From a checkpoint of a small transformer trained on Wikipedia: width 160.
Each number is 500 + 25 x the weight over its row's rms, rounded and kept within 0 to 999. Layers, rows and columns count from 0. Numbers have three digits each. The size before them is the row's rms in percent of the matrix's.

# layer 6 MLP up, 640x160, rms 0.205, rows 545-565, columns 0-159
105:510450485439485520526517484466462508445469483547527501485523518510517499494450490506478509499501487483484490460495532505517520471480503504498490528443508510474509529471509528477494478494455522464488520530516516494517523476535518495501523535487479546499452547451536498489454472497518472482524550508508499500495491551486536499486520492512458467485524529513495432477517524509527494495488514507477549556544529490521509499500484498501516481537519491502505486507507490527547521514478516
088:517491449527536510492472500532483515532472538554474528473518515532493509505511482526505501502481487521535477531489524488535500525490517508460488477494519526536470486457476499464517510509497521477511544444504488544510490481479462512487474545494547524506492489505512511525492526537499494491532542535514501489496486500507486484518481542491523505463478517474511457505532513517467566504459497500469481466485493473485540511515513456539467516498478524497497489477567467454537490506494464
099:456488510478492513507497487471500516499484484516498528501491472489521510481522522483535443505505516470499449507545483507521499453515458443501500562479505497508483507527526469516471502476472528508499513528531514504434468496517491511505576506504517512474502504486519522524517540529538501506470527491532544562495464488470475481545460502516481494480519474489508493481567498541513493513515480499461547491488511529496512516468491463527513484494532526526519457471493528488513503493479496
105:502507488499529516496493483510550504471499491463509498539505514473479503520451494457511478478489515464536510515486510482503475494492516476456486500550505518538502505502489471551460542489511507493495499550516508502510550466485453518524476510493531498480469452479512572458497536478531485545466478507522478512469501524529475506487478513517456483515465484475470474487522516490545540450477481531473496515510456486511494459491479479554534456495523490497491514496487499517505468486467495
097:515526485542472468467503500499502508476486476487523507468518562491507509519468464510509489497494467475487490470443477550506537496502503528469503499557480486534492485470521511438470495471468524497523473481489491517524501522488505487533497509514504493511460512548482476503511517531522542485477531536500491483507536488527548532468488521532503470525494484461504477509490454542449493435514493436501493540495524516523461487495530482493521522510488511479508482500549493521481475513525505
109:508531496547509478500524435531460512481550479489520478502430453514488474454486512500562479518509484499481487518483454511501511492505485500493511499500500501517490489543513494528515517470510525509489505507512526483500491475515524475551473553478520451458474533505491500514496487497494542531456494501507499494458518459521517509510528499450510524480515480511502484499507531519465470508527502490515519538534506500501491455510505496499470534504477498495433502540479547479527486524434510
094:446504516425517473481477497485492541486493464482545479498501496507482503524527481483522504515509505513474489533505543486509489529491472531497494529482531485525565525458515484498490495498528460492462477468509458516481496509499491471496517531511489512541504489459532483503469508535505560496541482499507522494515525470463539520507506488503515502523466476466507511515509519523470482481547465474521506541495522474511522531475507470461521571511494490487488555490493446503455504485508525
092:539459464490499521528484467500499505546540511489515479535471533511491440510498505515497511556529500491523497559515491485490509490499509499519498507521487487531497519500469484487522486517514470483497507514459534540511456531520492513486499509481515467526500515507523491491498498475496494524512477547492450502449494530472480468495526498552442536504546475535483532469511483472529522544465506512547514477531492499476502513481478510501499463483458513554483534517513493462535523476448478
110:518492457508492532474519495479485494505465477458481510517517526526499538513521512517492512496473504507458474510546455493494530447467438524495540541521501528498509478495510501505535487484518484522511517490498525473501501488449497527438512513475534488507456508502537498499485465495538530499526513475545537486435510478494464472528511486494497528507475484516507486555460548484503536504507484513473481466525489539493443493494515496460520515497493545492518493530538499460512466507493513
107:469492501446523483509500500462512480548447506478491489492492518558490496484432475516497491490500478461517520523545514520521491533495518506488489560486535544486501470514501544526494539488492456507472504560467510539456508494503495501479472485490535433479518481494508487495537518509524537508524505513464474490537492476536521489511492502468490510485514496525485489521527510506481498449508484505499501530500521518496456474530515518503460509547488470477501489522470496438495502522457498
120:500515461524536506479513523452467471501505513493495511490523541517515497525524510515489494477489484482490520480522490499511513503493493503486481527495501505480511492488493497526474489545495489521526506512528504500467466538469493488485505532475530500527518461477504466494510482496499506563523508524499524521519520492484524546480529458523459529494445440458544500526460505454477496509475485523538501528505496450478468503511523508470506512460509436534524453474495500526563500493559560
091:477513501455516499477508522466508565494512508513502480504480552514540493512501534445472500500494489509471493517532488554488473477492474530513455512510547503503467445529475485504519477478534489503516539488479497496461533440494503457510502478459537485483479495533461472499461469517515517461459525481515534489510526449461511474510518504525507500535508488497472497477522479451503490517481526453490550503485502485516500513469545535521496478463515487462485498486484489483501501509484470
094:538475508522473487479486468525517532495499514472528520488541491532456506510497522514526490474483486486484538447499484510511525518510545487502464501485472482456505522516509542484499497473497510504462519530489522494531518552489501491506505521488509513493507501492523476560484490515527492503459482505502505521515548541488483526511456525438519480488479504505467547574521500489519509497477521551454466523480511480526501536487527473501427482494497476456513531476529477492467525486515475
107:468479507507521510492544518533546497468484492530507498509477571509461494498503506540566484505479453480562495494501558505454463508497493497465495502542524493526484494495480525545503496483452492504480504526472511519501504511521540515505455461476484468529450512468476560502533490460500490498498469513506515503519506490453511540548496525496514532465501487485483530519469470491477517501523453495489531518487475492523477503495494486537512501486499464500536509504518526513527523493530488
106:477506508488499493460480498475470489492467538479501470500511492506501467492490484464526519474528483504435469496485489437538535555471512533473499494447484494565466482512500522477465484504508462531495516508504491482494514557453497457546450516521475497449531524511507490530472508500530544511479497519493504512459500532527515518511507497530506537529482477464460481495486501496485524526493495519540463487516515507493491477504516502515488546510527500528482503524510497489496571492509532
119:492486531507503486518495518551464488463494489513535512519529482485466464485475527496484487530483487504508492456468491553506556476504520505535526519488482484474519520517536547485497491524467496503492524512497503522486523475512477489485566493464560548512486502496514493495473508483476480505517498442491463503491536528513461506500521514438457486532518516509514530488522506483508515521515556456449500502526537496461491482479533505463498527478491525508529489480513522524443534487529501
113:518537503533519547474492516504482502497547497507528497484466513522472513512478520493447517522483512523466484485498510494521509538519507494496527520458494472503525508489519486516519422481480486458474490460452489540502491452492483476472506520497508490496471508512477499542503515494525521518488541539508503531497506528443539472517521451511511492441489453513523477512564436502463512512524488500493493511489480487444499505489534482506519462497486504476506528486496549479491460521490524
086:523539541487451494480499521557476500477479523511533456486473499499514510546478483505507493521490484488492496512528480518498465519516478475528484482495508469477470500468489478490484495528537503539557450502511523474533482545478485501473466511571484505489519494485484465496532504531509498474488507511491492505544536495473530510479480499524538513510504476495493517498480543519474519504595495487519508556493520497502455533476474469522486488487517497475496508484466497498475430489520494
108:499486472529478537481511476497504463490436449503449498475501484495499506498463493447500492416519485494505509497492518524507505445476491530470535448481519537487521495469485479509473580529508520525517493507519534480478527490514497523475491533485483439485488497493539535487489520467514488504529493541504497537494495505494512485548506535531525517514496496502473486475503522491501526499516491537488513521514525482496461503521513512529537513482553453505522520539487488493495517537476493
100:502509505513529485491504511510494507498520455449470472493495508492481494530527479539484508444520452483526461521487511475536485503473515477550464523547506466504536479476471513464488492474510536537525433484488472461526566494478483474528511483523504471489482529457513462571520489494538480521472495522491518463523515533479525514545470531485509501500495494487516492498512492502491536469518528523509512555507464500492522503490493512507472518479530451495503522513495508510533524497525491
107:478471527485478496499544445508459517481439493484474504522451476485482498512471494475501522488504525472484483469523472509579516525492541471538501507467496501483514491465514504524453517489534536517504508529505523529518453540491481466499508514474469459533547492509513524583487529504518506484495489504512489485521529477510467487525488526467500468493545505482502500520548501508553523531492490499493520530504513481498497455507494442487517498480518479481517509488513509488497512520546515
# layer 6 MLP down (transposed), 640x160, rms 0.195, rows 545-564, columns 0-159
095:502493456475455498489499484509510521523483501568517520481474524507555500536492525526507508499514506480558519496482480489458508517466490511499550519488518507479489535497477467488503518558500519481532485536490538452527515524492492472532468505509507474467496485494533474498526506495528532547526523535537505482553498498489522480498521510500504517474481521496487484508501549492503515486492484500470507528501455496476555502545514486517503476497538512517519526485517448523556531541511560
082:488506490477497503483508505467504499469514505503530480503508512503455498502486539492486479523472539483468527499505470566521524516507514517544485554471488469494531533507534518532473535521532536498525481517508526461494535533515551487527515486531482490522502537478465508487493480447465490530498453516538518516490490537500503517489494490485489471570495523519497522507523488495525492485530550516530524542550481471507474518496533531488553502507534467479520510485492524511464477522553500
098:491518466452530465474521455477523508518469498493488492474523487469479475517506504478447463497491520516520517479508500518522480517488517494497467468495457496470511472463523463552477483493533492532484456522509519524474474547478546519513524530491509500482515512523520478496531540489500516511513512525537495478493485499517516494500495524536530503495467504493478516509463499458529489506554455537493458541471533527541518522503475492527468457470545552495517491551497510538504528483474494
107:446537483467455500530504493484488452522485473533530488477466569525547483472458496490502450487499463491473464509522530504476521528482503537529499491534500560486538531534546488500509520480474532477498512498530501504485459505486490537479505488468467559497496501529533474501483499478509483493471503463467480496488492479527507499494522509502501500487509499511517513452574497515498506525509510477492514473486521479481466495519492514473456514526518442481482461538503485509476500500492517
106:483489506502510472491520459489532529518487501550479509491483528513479544500488498487469483502520437513441470513513503512457499529488533520486486535556509489485518450510458548450482503476521499514508484478458471490470468515493498447491534498520541477527490521534481517495485486505479534465534518505483514506522503482472492460520468530519527498526494472486543532454488515482504487511505495534512505481519543484503510529482513489496498505447565483478509497503447479493497465516467530
106:498511511493499483457472550485486550499469485513496468486516489506494498489499511503524471474463554491492523477517512468552483482532491482516513490515513439526493504508542473481512523473488515497487526503531521497556523511490519543511509532463479483496476479510529474481464481503525475494528510511465517517489492473485558493529468510474495535496510503492509496519540485490510498519530470504430544468477531431496512537525533513468486558508503510533513479479519498542519468521527464
110:518556497541492491500483500508494492563528519488492462510547507497514467474472507491496488506510449516532494530464501539493530506475475477542524508534488504473479506493477537522526473495429471479477476498467512523505546505524508471464490517470500481494510511558475483497518450482547495516463516495489473516496526520500446482511489513505525495442479503509501494455526507454471517510505502497497526511495482524473465503465484504476555511484528538499470457504486506491536532504544502
078:526463528450523501464512459494493482471517505476489485535516472517494496476487519470503513507468513455510517511496513501530496505518525493529540534474502547501518526471460539515493482527493499452450486473502469500496508482556545478503473501505490524511466486493496535508445499485466513531475503515494471521457503499474517537493507522456535527503472551513506501448485565487532493496517552517514505524486508552496480518504519476469535496495515468516513507477499478481483559537525501
117:488512507504509500532497521456492508497521481530504510450468534478523546532511526496477481525468465513498513547550441502456479524508469466494467519508503478508514496508482488453481478539549528523485483505462466545518482500535471491546479487479483488535518478522483500479531469480494466509492523483502487486519498550560456515501463470434512476498522524458485461495487506495511473480504499469465496507535485554508500512479515511519496517481511522507505508498475488512498496494538548
118:491499530498485520462510430512490514477475518491509487495447454465473500494526530514499487488526476481454496511464538504528500485463497473476483475502482520488494535485460447539539492503499508488535499502537502519482478503530514514495496463532489481525497485505500456535444484455480472454503538508498491503507479471501474506470517526522474556492494489526494485469535527512525562501512473492470468510516486513470514507448523559513507486501546508536504492535512500496482499524550493
122:525483492511464477516498538468526485525425486508514451523479525497484442535479514469495470510480500464517491495521495523479555490512468541516514451520519488477488489522557450516463527451500482533496538522497498526479496488465533513521513497532478486481554493528509493517468496497510499493500465506530538482482488460513517509477463511500489489524524503510500501512513499525529463481488483478482512464513496509495444490531469486529476511508468499463475506501495502476426508474464490
098:475544530504504488484537483479520509484542497468481463509474502454506522515511544515449495510511475496489522504529511507503512499524557475501472525517505460503524498546501524490489493506475494500466541488546533483523465475480506510522486512524472444538457478538451482482524538475490529494485498485513476494536491513513466459548468472474524494529498556539495510506523464499487513507528515478508500524465533511541514543461485501505541526458527509462501509538505501472484514524508506
100:503513450496475485485490543538517463444483526534498526530508493483507517478494549511491483521530527484512493470550531507493531506502498502487466481507439464499490462536517517508502468510482528458516526495511482477516506448500484481481516479487496472554507523490508486496563498496489477471477511488536496481500456484549549501507531486528485557515506501477491479475504512425484548502496483494499512519494505518517520464541506487492476466481497494466496549495503464490485531502503551
108:512459446501488519527498513504524503500502497526496482503480481468513507517507488489548497463491491550477513509524506530508487483527534510502483423557547517469461521535550521488516479511481501524495506484526503538507457454536492484470480503505516512472502509522489533493532553515526521494523486520545515567472507517471489434496522500509532498484520536494524510456483476527501480474450511511534520488485528487496506520503529508506544503482493504509506499483485483503443466524514467
112:514498508544505476502503490499520510517511457491483500467445491492544513497485493526545506449547472454545513486487536546480470533532489530488526528513498517508460504539488528472551503537522512466494454495527477507508486534524490490463472512462480455489500521517493486535520463519471440487492508532525518497471463515462517476467493530490528502479518492477522529482534508527474456491487484499525488490500456501498477471515476481500470549505487483535484464482472509502491486477485518
103:505525498531493517524505519498485526457551497495488479534520521480480521516480480492508491507526504526518515546545511495478482480492488526467486472493538499473487455519491476494532507513517531500523507526496509480442492485535483543484480494505529457534535522516484485482523499506547485482465459511495506518546525497486456494514471519522508485571513511506517483528490500510433506521489492546528478503516537520491506451524485505501508562486452538470495531496530480448492498471451507
118:503468516485497478485465525479504474498524502511465508457504508496485523532514483548523503492542509501506514466481506498476508537566507455533532549475474518502489481497501434492493504526520471508506448448510482492480482503524500478505524459468513471491487463504518474480489488469507451514524527516575494492514480489498512539496508462534488508538492482490516477527508458523477487483458531516470504474537507540525495463492506520503512534472545492528510478509515506499469450503462539
080:484491502438498510473487492489480531531580478526465470476493477506519495472478502533463479493462508512478487474505510517485504538492495465491530528524500548466513495492510544512475479519453514465488529501487504518458495455478486479510532507472482514520494541536489584548460498494486508503505506461513516495456496498487499487525511524510508462480483476491471458492464505519509511514523560515534506462517547532481486469510505515486536539544507506522511500516507488498493520488528483
111:476512497470474496541506488524486494533481537518528453464473491514513490519499504554517510474450473493519482522515507543488498519503523476475488564569512498460504532522510526504500478453510474533517495481493493504491455485538508531493512467478525478501536483525446450530516484485496502505515491502499479460487499472498504532463498474498444513496529519492539476551499508465480563537524492483508485453475491495479524529486483514490540506516517482459528490519485514523498482503482534
096:499485438502496524556510512512518525489515522507506505474477504493495488515487514512466510480552503551497500479525521500489452502472555493456517448528445506514511459503476523489514509543520544494503518489444513523476507455485514494465493527495472486469493505496485519472462452502491532505487502518516536527491511489498545493511505482526486498507503413502485448542517462538505520479493480506490484485465506476543516464504542500544507508496452526495487474536486512492500502502506490